Part of a small language model's weights: 4 heads of 32 (1 for keys and values), biases on query, key and value.
Each number is 500 + 25 x the weight over the matrix's rms, rounded and kept within 0 to 999. Layers, rows and columns count from 0. Numbers have three digits each.

# gate: layer 8 MLP gate, 320x128, rms 0.162, rows 227-257, columns 64-127
# up: layer 8 MLP up, 320x128, rms 0.165, rows 227-257, columns 64-127
# down: layer 8 MLP down (transposed), 320x128, rms 0.161, rows 227-257, columns 64-127
gate227:475512509526483512459528477505528531469530461483469516527517537481456472505502499527518498513532515451513558529529528483472489484488450475496490491448509481481450480498518502529505491479478516
up227:504511480510452439461473507487535461476479488524485449528505515483521471519517528506507522521524488532498467463495457511494504520556497490480529455479523488521518530477454533507466535498479492
down227:527481471541516531491498490516465481500506496511500521511496526525533504516522537500508474503508506513460476530518482522481521484512460504498488522497507511493522510465481510476526489466495476
gate228:472482494492510524516543499478521495494516521523483500495534503518468489444477491512539502537491478513494471501483530499521545529536524517472478504513483511452482498496503495511495515508467470
up228:519548473493506485531482500485528517470539502537546485521490505539518484485487530531530529490511522520493538477475475488426528531514509489460516520504503473494519551499494512513515479483495490
down228:484523472536500550460453496512568507545523500552502472512497500511493480499480552475535454506474465540472515497507508467454516533507514527483486500567497495464464552514476531497507481507548464
gate229:492497498521526512489470565490501451500509498546519474493519510544513496483484533498488488462509469544461513492493536502529442537476516533477516511497529524500521455514510481500512482494466467
up229:564500509516541489529500552478509506479532511520532485492503483480458525512506515488489497487521492489496486454504498446482479584517496493462462537494506532517487489506518463516543487509498518
down229:475457491498501500552480506517505495523494449507519559546481457535502485522492486481528492469462521451517539527489483532546518518482511475488497492529515476504530501529489475496525484488514496
gate230:502482497517511502504485475515501544528467516493522497517479498501526492529491519496492508519478518459497495533525455525476491512502521518492497505512516514493488518522521543452493507515505476
up230:500532512466485536467489479477547500482512500509459492498512516508510487487495490540447523449512527535507528531489470484517484524530494472538475478502552515493455495506526475483512529474542542
down230:531530490462533485482490525514482522518477517486504493478462519526471492461489509527479506455481508536481538475504493516491472536502492545511438472498537541490493519481504489518451449481461481
gate231:493549499494498499510467538455502508484455518498492517508472514551485524478463540479537501524514485516522442524502542496497451467482553487507572518504453453483513526525490499540485539502500481
up231:487504500476475504527452472509519479508508500520485501512474466526503538473537576504500524505507476522508475519480551514567464467507548503504533460546542460516513532460472507491535550484503533
down231:518553486488499525503529496456472499519474514482512467474486528512467496475515532508503538569532500518490495483509491495526471464536488502492491472570472518487524522479476530543510448508491531
gate232:504525485483474501499476476441532504530501493503473504473471509537487499467525495517494515480475480509521494496488500498509483501468511509500505492499484509505506503484448557553524528494518529
up232:479476496477482492531498502494536519578491455506523454474465494489491469456477516526506528502522478483521501519451458516540499504526519478502481510507499487490494492514478514511493491538503499
down232:498492507490496477475512518487491526446489484524512466487509500483511508480493477490521449516485553501515501492498531464569490457463534476490482506493480547494480527473504517477514535525521479
gate233:516506511505528496534490465537507498509476536517464516490468506505459481523502494502513473497458505495538475482509528491504475472488523483518529503475518547490490550533513521522510493471508500
up233:503474505484500512513525526543520488559535503513480479469496469473509475459497524472455463500509485491532479476442526521534496508499510476530523477508493481499518490522489504507530507492481490
down233:503508505527494504484519479516493488464463481525538508509514515503458517516482490485499515499506507458510464551475476490476494498500490488469516488536498508508498488513503495521492493533456501
gate234:528534491490575431562445507505477450527482484485493511536495502478527537532511468530485547472501483542488490456499501492521467491538483541513549478486530494531434534482465601528512546465549482
up234:489538499505479447500465484510499489489556443449443480475522551518522506518569511497467512400551489538490558482491488489537463504512489545521515457486515471478524488463481538472520537472495547
down234:496458513512513490494481512542537482486511490494504550490480470491473516480471488517509460460511462503523479506518466482525476514529526526483498518508472524520490480509510519476512524543461503
gate235:503503479474530513512490473509470507530488525502458518521512503544478487477518450493515538529477462524511475501463471469523504480519508513551501449479485527495511484493531474562505513480535501
up235:500486497547523501509519513531516456525516477468469515529491513498495455490516483512522507478532516496458530501455522429500475490495481505507510514474491501490478486500500485524479523480520524
down235:497549495505446549460478509539530529526488500502469487473524507483529542547516469508482482506483471472466477466509512502487510462456503491488524515507488529470511504501482485516477472502508489
gate236:471499478516502446513510488513477497464485501561517512499487520505459479543509484497459490509518509485529521526491446499497553500499576534505530516506508450504537533489457533549504499501498506
up236:479488473492508544511462500455486508498479501511532511507524530497479489479514495512517509455526469506536468490503535496552461473466490503530467442496528496485533454507490487535476483484512511
down236:509510500492519443459507433486458487492503484482535527508498498516464520469512545485489485471500487467539509507465473505428489510498502516505521521499468503490536495431464513506520514514496526
gate237:557494463488507521479517518486530527485442479488520503467537527523500499499483510490522484534513508497468462501481484500528530530530509497537512496508507528510503512495505482526488507551459478
up237:497514470492542482517497481498508489544502478485439496495517471485549506506517529523476486515519503504469476499489508521475488487499514546556535493561486496491480476516503517530491537540528517
down237:517510510516508497455543473492533513530480492441458501493506519537545508488499487470494526516489461503530513521488527453577526491511536498491509462457488493492498531509489491486521522485514471
gate238:505480472559497497498510500486514513514527475498497520465454509501503479492501525471490494462469513544528513501513567486516512557479510533469536510493485496539511508433472499497459556498458505
up238:452491495471492509537506459485536506523474490511525482470482481523541509492547501536494480470462558528554534433510497485463523503500502468469566523510523489478492498506514511504422469531516467
down238:516507495480472540559495523481525488493512451490514522522500481513469519527537496500457514525494474485510523447494500522511481467475520482472533507528502544476464483502471477544499477491570482
gate239:528511495545503502493488515475541523475504475488518510492541497528502461451464466519487548463519504459509484479532510505535503508454565543543472479441492508452524483508477502505474492456503510
up239:503507442537489530465520497496475512518517426558512485473515451507535462509524479487473486490543458501483496542457529539488463534478493503485487504511468435540508511491537467551491472461481485
down239:502511522536494533476473522518520529522460526503532514497493489471540478523465508487501505482446455506453526528475512537503490529464552507483476465509493483521455481503501487507453476438536519
gate240:504462515493527474459484455467501516523479489501486519486557510503497479473553496491514478543507478505564494469495507535527509507472514472531462488525468493522475474508454477496523485492505486
up240:505479509469521519488502482519512497471500444506500487488470474505466525491519500497500519483473513501518561555484466483508507491487529508478525493521531519506499523483499512537493493507478489
down240:508525521488513515519479465476504471496521490507480483500548486541495501490535527455538477542490513544516505517511494472441518487517484504507490566476507534489483500464494510489492450487480545
gate241:512484466493520522499481498501534477500504497496499520504497531453530493526484517488503509532528519509488544503473495501479530528509479484494461497500545501526465499459483460509491509524461516
up241:527488519474448535532498500512470472511452529513523458492482505499523537498501503508461509485527506518505512475478466479460467529490490505511508515529494508459514463490523545463471503527527494
down241:486497541506519463494504506455493515502520474497522522542497536528466476548500471486502500482485514466544514505486482547554510533525487459514483540505483504481499483544509473498550453470483482
gate242:518464526506481539555522530501488478531482500508529528492519518512470548463505579537508553465446560522495537495455525524516473446456482490533483520520522428525450453505467486519466498499459538
up242:481488489522481488514465492468476488484511477539468465463454469509513467492501441515513492466515529478444474474534506519527493552474521484524434510472521457466496541524501512504544514526491485
down242:467521503544496521517508519480497489506469477579479526475445479516496491493438492530513484480513521494511518463510507500485444507491511537541510457508529494504489528541508514497543505516517486
gate243:489554473550532516497506523515491506542473540479488484552525501501450528520514521511478517504515511536508516471479498517512518510495492461487537453464479507515512529475479525518462498482503481
up243:497493515501503496466519520501469501474526502494509485536478511524507520495521523513519494488461503502512505526501476560502470533538491545540485516480535494521470505528535462487499503558504442
down243:489491468484477491543549491519446508509552519511485474512459488494477480498483488511455511512499541557499540491475458445537493495484502513474514494484504520505506495461482550442496457497487527
gate244:522478551496495468515539499490471498564473498549474538533507525481502545497538473490518537539525519481465503513485504539551529538523528491466437470550493464442549509521477528491507501512475452
up244:454480539527452450498510489496473520529521517507510502494549504496501539525547498524528514489521484505549485473533470471520504503487540476491438514469508484450474475557492499503502527479461514
down244:471465558520498545493506519468540507510495477498528500485480475484505493536534551501495527487539514512510508488475466556488480495561486508542452505482527500469485487556494503477525514497438488
gate245:469505498549513479508487470522553522451535497469509476530510500470518501454519486518493496474496491537500492487461490523473509470489465484492523520500479494518495457488514506484530501512456509
up245:486538534523510488488482450504506471479511481500527506492499536508492502424538499524509513484488504524486487496485528521524501516535508544527506526485500510467548476507503506524481506518517478
down245:529513486479452561495496468514503495484548537501475500489505488484496477484483519472491503472477514526497453488504476470551532466497503508543470529441563535504491463493522492504508485488563508
gate246:491479520476489533480452548472512476494507513492525506522528541510516492477467587479525453497505501526500457523499522479510532516472510505488506500478497486499451500524507490483499514505496516
up246:502454493531470502510481471522496538498523509541507492523476511494502499509467480524504463498506466477482533534496473499515488470477503544497484561472496516464525513500511492505516470492500503
down246:506498491499513509546468508455464509518496492501482513481454506521488489533495448505529555491534476457493535451509496511492462512493485512538502502527511476478492503521504491476536512543470483
gate247:479494488503509504487501561530493514489511491513463520487553576504512453497497487541496472523529492515508493473473472488462498511464480483507513499489478549531527490447545520580525499553494526
up247:479482495459493526507563505507494472477504426474472528469555506495503490521480527530420489468522506509536431515505474510459480500509467518490509512481555459523476529484531489460475505546523482
down247:504497515499565501516502550549540521513504461528470485520432528513511519537517533534537486474476509483476468497507529454524491526530524518515529510503510477504465496520498491490507499522514493
gate248:513509507493511490515475489512487504483441550488540540544495534488519539507527523539518501526496482501471504475502451500462514481523525545512490483534541478519483517489503532515466522491513538
up248:527532460541489470492560513519527499452515484490506533516531513575491473571502505486525489514499475462484508539531512435422477489482479532488539509475506509461507490507490528492481506474500485
down248:494458526509493507505484482513504495489502488514483492486488499495480469467496487517537511496516534482568498503513509506433472489526515500495478499484531501500507503481509505502484505497376520
gate249:468548560581516478511491545547518410474464519476521467490494525469530520459497498472552477497521492465517482458554487470524537447499510532528563575563454463498509425498508485516489463508437514
up249:492468497525458495426489505520504582510475471526470504475541490505515493591516478456463484497467507510470482445500537534477514457474519533527499522479530530514518504524492481480542495475420440
down249:518527447516469579546525515490481470552518523513510534486444452497523483437460543539494503505465470544555524486505526503478511519504496499488493487451480475525492516509461536529526477506527536
gate250:514447520515518467506509549531475519531510518587488508497472501526498474498551498518539499523488506507476515485509517468527509496547526481533483502476543491544461505514526544535532506537467456
up250:516499480553481525460518479485520509468499496485473461514556564527489528517525567520514538495492458514485522495539480498510491463519505505507509427484460495527502504472479497472485488530485476
down250:468492525477495421515451490520500472437492485516525514532540474508475489504482464521505534491485504481466478502469478496484489522426525500509527483496542491479483488455517509476484476552474512
gate251:507513474506511474553484554455470527513505505466473521487548507523542492534515526543536458481520492512531471472557530517475519510478489477464523455493509541515522474524507521531514502529533479
up251:484506513500526509495531555505483553478494517491504459465511496462454474502494473493499509517535460454471505517459457506499495517505517508496456493499513505455507502498487479509467463496496482
down251:496533522501527482469539492510461512531481578468570499454508551507484451463485495497502489520498467479490469510522498483516464474506486509475492456476516513527454473502470445504506505481483505
gate252:505529542527547527547520536494486522476482508537523506455506517529465499467460479473469498504493490481512481529453492487514526516493475507506490519490479483518503465519512499518504428531536483
up252:480513511508517488508524522569490495491511473469505501489544518492524527460530426485453491527489490492497518533498525469523516484464497514542531518522453561491498504523491545495509492482496467
down252:489495462500483497496492521525472466487472505498514491511462553510528521497508498502513503498508461499483486520540497491514497479516548561517523502590482575513514534475465525507484509506501486
gate253:536510509508532493512484508496482508491496474460530460509517446497491530502485492526519509497479506494484493515528507501493522548493525524483495477499487500524468518522517447512491493501526535
up253:501525489524470519516471520469464510454459482489526520493475515516525475467504521498527516494474521528485500541477498517523512463496517518499429510512537500551498525482469487505473482492473466
down253:486487482483521515526498488460480499465524524534535516482459484500491513510566507469517458490512485524503502525460554525460537515502565505543522498465533486490514468484496472501530493540513532
gate254:531521493485529508480482498525467536503468489510513476476549506521514479521492491514520524517476487506481508473514476500446505522530538500476517461499511508487512509499529482508467495451519510
up254:542475503489475456523540491489499492483441497479479509512505555464525477471518512481504490467460494484515456510536487502513503500520498486488487475478464482506515506486470535514490522455530488
down254:563463496484532498524509477536503507446535490463509478511519533508520509513500521536501500474501447506520504535488491486507495490483518505483532461503498530502528559515458520516507481506524486
gate255:482502490528496497515478494468538486473468534517484469500517517529524494514498505544512510473477470481545469525517523534492488531495525461530530477466496466499507522563485535501505463492494512
up255:469528490490506492486491508497485486497491473505491487485498489514453503547489533483483458489523527470517477501467534508457457545483486488457461488492514480525459515498520533515485518504555488
down255:483501512494545526522496496489465490471508497495501498488468496523457475475564541487533461528491500512503499522466463514472481499499511544483479466514477532518511521554500518521534486487469472
gate256:517425507466527544508507489532505496521493491474514501502533549546519489497494531507496498478514512463497452487510519449446546525466504507498489554489490447516442490479481484495517489492534528
up256:485498499513516489506472472474534493507527508542499507503529473543476490506499518505474552474497519472491497518470505501510448480511504503519470467480459491477498543520513494535483534500537522
down256:523499511518494508545515501491480489523533529546504488451472478517490510476490524503513531522512508482497477499496483493458457509474491501538498507440500505485484464537504518524497550562423524
gate257:510550482559534479506503480478500508515491505484509512537560524547496478507498499509482483486498482499475521531541507512478499462492502461469514505487470473475519534470499540481451532436498522
up257:472488539511519481445509509462508541533523476470510510494476535509471491521520523495518513530491512501507461499501482538505529483505538514501496475481489485474505487503458512523497531491516512
down257:514523525527526479487487459459493533489494477520506524552534556530522517539499469496486485501492507453473521542453488491580500503477526449529516529506500469507483492491488494482488502484463475